Part of a small language model's weights.
Size: 18 layers, width 320, MLP 1280 xIELU, vocabulary 8192, 26.5M parameters.
Each number is 128 + 24 x the weight over its row's rms, rounded and kept within 0 to 255. Layers, rows and columns count from 0. Numbers have three digits each. The size before them is the row's rms in percent of the matrix's.

# layer 9 attention output (transposed), 320x320, rms 0.0982, rows 20-40, columns 0-159
074:090145145111136116112140121083108125178095179091093153100137132162123136146134143135118118107102109129082131143130127068079141164132120111150136149089100146130128194103123119136106139087137081140130201106152049125149134154131145097130115113111172144136108138107097107127151090159144123154157136135141079152200129116103125133151120109130133132160106136115121136125086088141127102163087111108138127117114122121133147162100134117125119138144134121148084104138115154093155094132127163
096:170140130095133076112125127104147128152141127087181129100115145161132127111097141138115130137108126157104121097124144092158136180118116101130169143078101136128145140137180113159098119142133118113124153112157142115155168124130134145110113129154158172110137121097160095115153129086132135083174141137133057142147142148096148121136122122182139152139117161143112120102137174111117111084118109132118154083124139137146157130124121096135147120098121135129147137167085134095148145131150089
105:121102125142153126138140113162105160119157107127106125136129097132136086154143154102148122153127116119096103163102123138195144118140123157124107137145123081137137130102127137104113110117141106149133110089146104177122129155091093150123126126169133110155118094108149148155135098140082148140116107140095124103118139141113124136098120142149131111104091148124136132148127101157112137104121142142111120142126189082155125149117143131174123107130150163119163139139134133131101123078152103
079:124151093139131165159114157171158101086124105150125093150124112118111134127139098141113116108145130129127115143120130110158098131110170134068082133150163107109104128097106110138175114124143159131137083166080174128127087153158078135088111129093098123126118138139163147115121175137109099098113110136125128137089143157119173150148112172096110148145130125134132144124147131114145111128158143146090088159106137087140132108121136134137115077137179136094176142104132122178101146076099142
093:123143123161120111120129155050140144102105090149116142082114064115148116114145098144152106166152122142132155119141091116178146161090162130133098114154167137147113138115098137123125130155148149148162102150126113150124162104123162111121136152086138112096127138120187135126142128156110094134125123146147146117137152134157090135152131129124118161094115125141102121129132136136153115098172114104147149130146119139131105142140163150167112103143155117148173121120136131169110084127074124
107:102128129118114148142127097154122143103141129164116144138154145104146090149129115103108163139144155148145102129113112125144131107134102105139099107155154124107166120141145119100177160136131178178118148186113143127096098140112088098115137089114099103124141147141136092109139194112130139156094130137150132129119126161161130119107131138119137122152165114150111142116109098085171173137130116145124150095120134082094152126159090167086161151145112143110101079163113128132084150120142115
098:139129157148117103126131104118093128176138115167114079170107102079110138141136162114159145140107138127150159110156125160108141128131118115176133117110166094151125130150166118165107094151115135075143132154155112110153123139089092126098123144119182101165136144115126162130111075092141132159138120125150119127103145159113142115083147139121112179068108122080132123141125112138119108091100137148130115149155132129135088130126135111126087134134080160142104152118110133130106101153148147
093:175145146131106094125156140112146118117136131090180103102137155141117156131145123157117126127162122139123127104138113094146143183092119124118156117119121147095110075145134148156111192126098174151146141148149115094144110132120163111134092128122145128135176138115138079115141186160106109127180128112141080106126148089142129140137142119120139124145143121108086134135097114112127136143164083146141151123104106137147125117130105107108154142140113137076118098135130120113160129149112125
065:200072091118137145171116139175140092094130102161160111136085145114152117090121116144123146141145133125131120103145122184215123125159126140120164131182138114146140111151156134131149129172101141115115110179109140128123125115138103127142140117118121114076096118099168117107103171130132140115158088120168128117105117155166122117142144147137100131110141150147138105168151152097125174163164106147142145099119142125139123118169164124106131137109094131092159140123123116129133190190110122
091:142109090093099104145122119164090163091140128148135136138094084084125136132123182137116106129129140122149124126127110105185137132095163143087129137150131126104150137147134120150099139132149155109158105170113158098122158116145136121128056080110148167110160118151189141128122140119094169096144122123164099119143151107143134131146091119142120164123135131108095146102121136121111119088172149129152119130092161121148083128093134103143095134156155130090143119102139116138126096096140106
076:131122076121108168144116128172139120110118106168159093134139137107123124108145081156133126117132150117114108121121121141204117111122135099122113108155121103100137103140143106140197120156134201126116091153075142142117113146110095103119102140116084139128117144158156126132077154125116102106124106157133134145083141174136135127169114189107134165117153120139143124167153162088126133124191099141135133124145137122117137108148129141105130114104147155090169164124140121166075164121099131
075:168094113083135105156132155148094109084131097125148142145116112103153111129131120115125134121162134120124122104125100171255172156081157127143142104166135127107137143115145101125166118141127122160132158176134143125101133115145118114120149107081139134119148121107192149125138133113108135123157124120151097141136132104177117143161099133125133122115129153103092093133141158094129134089149126123188114101072125122133085159166127108147128087157122133133137097077140130142153110137111106
102:127116153135117114121118111085080127150102174133107113145149098103125134146139154087185149144128165109092135139126120164149177125125114134192115098136123144116156108146129134118151140115103130133171158146107087130104104125118135125144180143084121103178088162132135147123139090154147109145149147103138116127120129128171087123117119140083137146114140113106146104121108098161148120112156122112158130134126111145110077148156140142150120121177090148099087134100131119153120117132075151
098:124174135161114123116135124125131114086123119139128130130163125110130119109172137119125179111161165102144094129088097167171140124122157149100086106194157153088103096124114114097150120135142156132157111188087183117088105118144109139140147141078102097169123153108191152123081184129132124111125161139149128132098133119153151114117106133124143126123148092099119151115135140116141167107172124127127123117131131122110133140162098150115147144152136190104126102140105106162113126129109147
106:107082134138136133157163105179089151139170089146135099142129141095104167180139164101168169130140147122173143134123140135081130117131120119147129116091154106115140159135135149115087132112123115147128144164158097094141138128098092173134096122127145138138153129133118123135129117110104154164114124098114124102152114137114154115073112109110102130136105158121137122154129083102131095164160180147110114186123147101154100127138134110111116146148099131117093121111157139161105117100159108
093:102113157130131087129142128108094125155136145101128149092161141178124119128111140112136120132112129150124147144097146104108143118122114128143105123118109144143150101120092117148115128129126115117148136091163162168143136117128229110153133122153136126171163142140134127173144101137111168153130143159093150124149148096114118125116147115145169112133111083103118136064113138182109122084073129103138137132146082152117165132132097130139116185114141098165105140136097111136153094126151115
102:111096131148122150159148121148132141094189070130147122120138132150085132140121114142133095132171133119138127108115130043164072128070130114125087118111172119110128099122088150143141142116122140147120085108141167144149128135147145143119097109115100145137147146166170137152140162155095107114141113122094142088108118147114119162123125116075127103172120118149062159139146120107111125124132139124104132159111115103132118148124116124147103113130161087140127155108170144151117125092122085
090:106123116160142143119144129081139122187136156144137083141140129110097170131186121141130136122116134090150078123117106122057146135089135130098122133108115113146081131121115095148117150099134127134137133144168119119110128139098084156119146157109145103146123119120100167139084107128139126164127156146142113118099157130139171140070107150126096126102093121076151156177157117139132112136116139162133108129108110126157116137113136166123120123164159153139119138122127109127097080123175151
083:101121154130127110108124133090088107177098170085133123138134124112126180118111146152149138121115145118140141152141156116103139144141121137148153129090074139117141129155091154163074159109102113154152153082136099134126132104124178108169155109128153103168124135132090128127137068161143144162175166117125127125165144105120126152136121133147156118130122111085149104112087123172133118151140117097143128130120090177100123115100123096126149149154125101148095134131143117101170101151110150
101:110134140161105121130119101124102152121132142165108114148126058074110152166157138099144140142132136119161149156120109178094166131118126138128134121130136120118118161127114137129116138110138168109180120155138101104121130111099118122119151139092156126146131152145114153112111087128121119165111134115132148109141142131147140127090123103133127176098123122110111124140134081134131097126180156119129109175152139118147097122103150146153118122161092142116121135106151150138088083093136133
103:119108123115128128141125134161139146086174060118145163120136142157141122139119144128116101148173134123147129132131136102156104137105123142102145130127128159112147129123114159114083148130133133119139102134133170141155148118150161149139089088155121189104148106163160103154125147139094177087133111110120139097146113113121121129157093069139131109178127139177093131094148136123113130116157166127141128146107139135159122116111134102125110120103138112117133116112146120128151143083145087
# layer 9 attention value, 320x320, rms 0.0956, rows 21-40, columns 0-159
103:124127100085100115110084142092090119087135163136196115123081123149164102142142112117144157100136127143141107155181120128126167149101111135157162099095119108122106150146073130142163157146097090127133122165158126160129116133122140123100115103110129162081158146128149106121107156125127144115113112121178133091111114145140100144135103085086129153156117133123120136106126111133129148137123115154110177108111145121137102103100166132093105134110109126145155081098096109103123106174121157
109:114134137101162132136156125135150092109082132132140123150131127142145109111130146178149141101094131092137087134101064123135103148126138134137124158152125115119129102117126110099178114218116112150130109147173145114113098133138113136105149085124140095116100122083116135124142129130111124139147122125101153172138146158142114129130079118159171131155147118108133112133091128141138170132102097175143117137161106143167137153130149134121124108093206116126127133086115136152085137093127132
096:084117141141124160144079104160137102130143147107142116144098104092150109154120120119117078136120128160087177107115111140136141100153120113122106123142156128105123133061141139103122076144140177133121090074115124102149124159182117136112093159110149109136165165042099152134152165177089090134138134162160096126112119111108144106067138161079112161100156076131081112125130125141119104112111140148169121120165154118086130122118125132122147121117130161140135128160118155110125118126120158
106:125114120139139133139111124175128118118087139123103116101146132159140139151119102094120119154164125169115159137146142103128104117123131168150110120145145112122148144120135112125131142155141210111120132096159097183129118167103127140118099167124156126176173143110115144108088095162100136129118119116156127120110157114126159100148149154113151128079126111159140134148116151117159119108115130135106153082170140115103138163169128142145158145137109137128152117119157184125145114153099089
094:123136132182141127115098109097111122143133124130132151110141137112142107135093112162129147112126115138119142112066133171125172111127148077150084134178131132126176167149162137138140113097108089132119091116150146152099149128141122121107122131126135112118154103141150149165133148155136108102146161131127122128190098129121095088143129145123098131137122087124099134127112155110134169109153145152182158104078116106090160186112164136151162093179098113176100135162129130125119099112149126
106:103132144134134147141188164087164129169109098133105099135114107150128137113120145118142120097095124134207153103120124128132126107138153131087087109127162129116136111135094116151102122163111126140120126146113109151133124079110108078114152154145093103148071138120123123112136141116131111151163142107108150113151165146092119145116119165132130153161134078142124182104142117127092173081144088133087104164144105160111115147127125135128117100113128158094139129145113133141129107112144116
100:139133127122122144113087135102073101112160165141177108129119140082129127165133081117158193131133130141122189150141154164129162135106131130182118120116148101127127178128092103139171141098116099089095138089123149145144150137110098099132136156125156164128166128150149128136124126117159129148105118126146132093115109122159137157119172115063127143111149113118109153136110123104095125112130126151112120118105150135107135060138119113108168128131070126147121121100119125094145105157148150
153:113099135130186170164093181144101136098162104167177118133093131106163112125106146089120137138148110123184140148138145148138119122108169153153092097109116099105124159142148139148164149115079103115135155122083151108166169138109110111106110152142138137065146130137129093119112139155205113128148127137147125150112120154120112126099181119139155113130095117139152116088117161107099159083118126144109149080150150150110154113121133159155146130139128115164136087111114132060121112144113119
105:104125144149145184154107137134145088159118143110110089083141129080134086191125102117109140102153120172091150127145145107133164131142142122160127124129152133148132125140098130100104178153123157083118138139134059155134092139161170073088124121144090116137124155132121149109153159132143097130106134135133166168109158136124149117155111147103136166132101114139070163125118139093128088118123133117101170120130127144136103133122163106166135124090112167139172129145100173144144107138065150
088:085121153133154195139119095182147104166138146136147128086116127117153128160105101089113089091142106125132157098119112166135112104150130120117098128163164106094138129116112107112112070131126148090118078066109109107146145142131116176117105110123124093123129162092097123115107149168124096129147146142129098152144137114100123119117148154125095131139116109152113118119091165134110148112150114116155116139162161132080151110145128153147136103165121140169132089143100133133102171106099092
101:121126134154140143138101144130134134171143122125154136098145160089136092136119090120106130146134111141093168136148149127136117119111135141124082110100129127117138142129133137113128180102112162100112175123107103183140128138106121148083109166113143133130141141149108149136128187150145126191106126129118155131141153138125135114109124146063147157111110130140099099145092129053139091112142092138136151128137101121123145140132157138163175160151120168169156117098095186128109042147077120
103:124141147147142176138167140112152140200130103134067153112140127125107145107132104091146114157123110139129167081122119096136132116165146117108082108135137138120158147155153147114123116094117154116129149092117101172157147112113100133176188134150128111185095108162089114124136133098118122139121145115110127128145156149121121120120105127124129122134120164177152115113102143136151145121146107146130086124136064151113151130119090130149168152165091170116105146159147148161104101078133117
100:123129137163152190134126139138117127136119112109097105116113119064133084136132094120136149116136111137143145111093090164133126142141141101126088116138128160114181151094156178099103146143097118083099127101107103106154134116147113125130134134140126127137126107139083118127113151145116133099137145116111152143153133121117106102111137154098110135104106096138101103119113113123135129133144133127128140123130102115100165123109113147116182142099109184122148135145099197176115093156170156
107:127134155147138135138153125069161088143150134101121132155162114142133166114135149130152128146146098138152140116098104137130134070085135060136116118142147129150119092125093118137082079140116102135155143136124130139127087118124161096121171156127141106126096122133151147135131128128140109156166138116136176157173138132133080115131105144101138154155100111103108181120125148129115155120101132132140107154103114191162111149133123111141129113108142111122119159154124139147106075123142152
103:168145102102097081112152119138145154153073115086099140139144123166117095107105101113098147094117156124105105131137163142117099163150091143140186099144134132135140096118109126102125161134141136119113116181165126167115102088148154109143139113132111128129142091144144164101158099119093166121092138114113134118145103108157131137155142108169135127140149158127136105155153105105158092171141106127095091154082122115159110161134134071110120149099119087125142162125116136177156176120136101
100:125118130124119110114112114114119065155161104092113109143154108139147170170102102105135139157145110147083163147135143126124116102104125115163138130135175141132137117093083099092101084108183157115125118085125149170119103140117138166103076164123124130138151127109153154112145127155112110148095117161144138117113088091151147125108122156062114175109144118137081147166145097154119081139087135131135092119128139126131122144138140098147112145127160081155131124147143139113140123105127139
109:118150135136120127110178142105162116125142146115140118150136123148112162129145091156157099096114103157159119092082097106129123128128129085076103160158148149152084133156148101099091111172121099143130118126118146147125130142127115128156139145124109105151106126126107129113154108097107145149170144138084130142128195132106093127108117154124088122118152098114133155129112127116114144124127096136090124156148124153105198118128079095145168109097135135108112141126152143151127146134139119
092:158132130111110143124170113115121147148141093071124159147149148121122116106151095084121125135133117143117153117145141130123109169165148131120165123121123170139121130147142123139098158099164140125109155133128120137151134113111149116162158106150126143151107103160127114121163087071124137111097148120119147146115159152128159157157137076148136081109117187161155119143132137098153084155136116092087072130128105151146154098145090104098160165103109088113119161124141182145142172120131095
107:116136157159144182162190126106176120175151119109079135119156110147113153163154121141128104145142119150152143090070107123133149079147140110108108135157147152135137111123130113122070138126158164122138140102121097130129109095131143084114166130166115065182071128102106136133113146113105125125174145122145148122131179138104148112145110153126141140152118103132113175116094154155127133122123103115128099140159105185141133143135114158153127105103139144080113166173112177166110088096115120
101:133111124132138106134079120132092069115140145134130086129162121096150134158116139116114163178177138129085101167120142128123135107067088122195166120099130111138107133137105129117129138097151140114140165137123097131141094157141156118109116107147126152115152127143171139141105129147164140114103125135164135145098093118165152125172160130103158181104093161121106127137138142148121082135082174128134138106125156144178093119135164099162109136102154132143144130130088150108139113142114155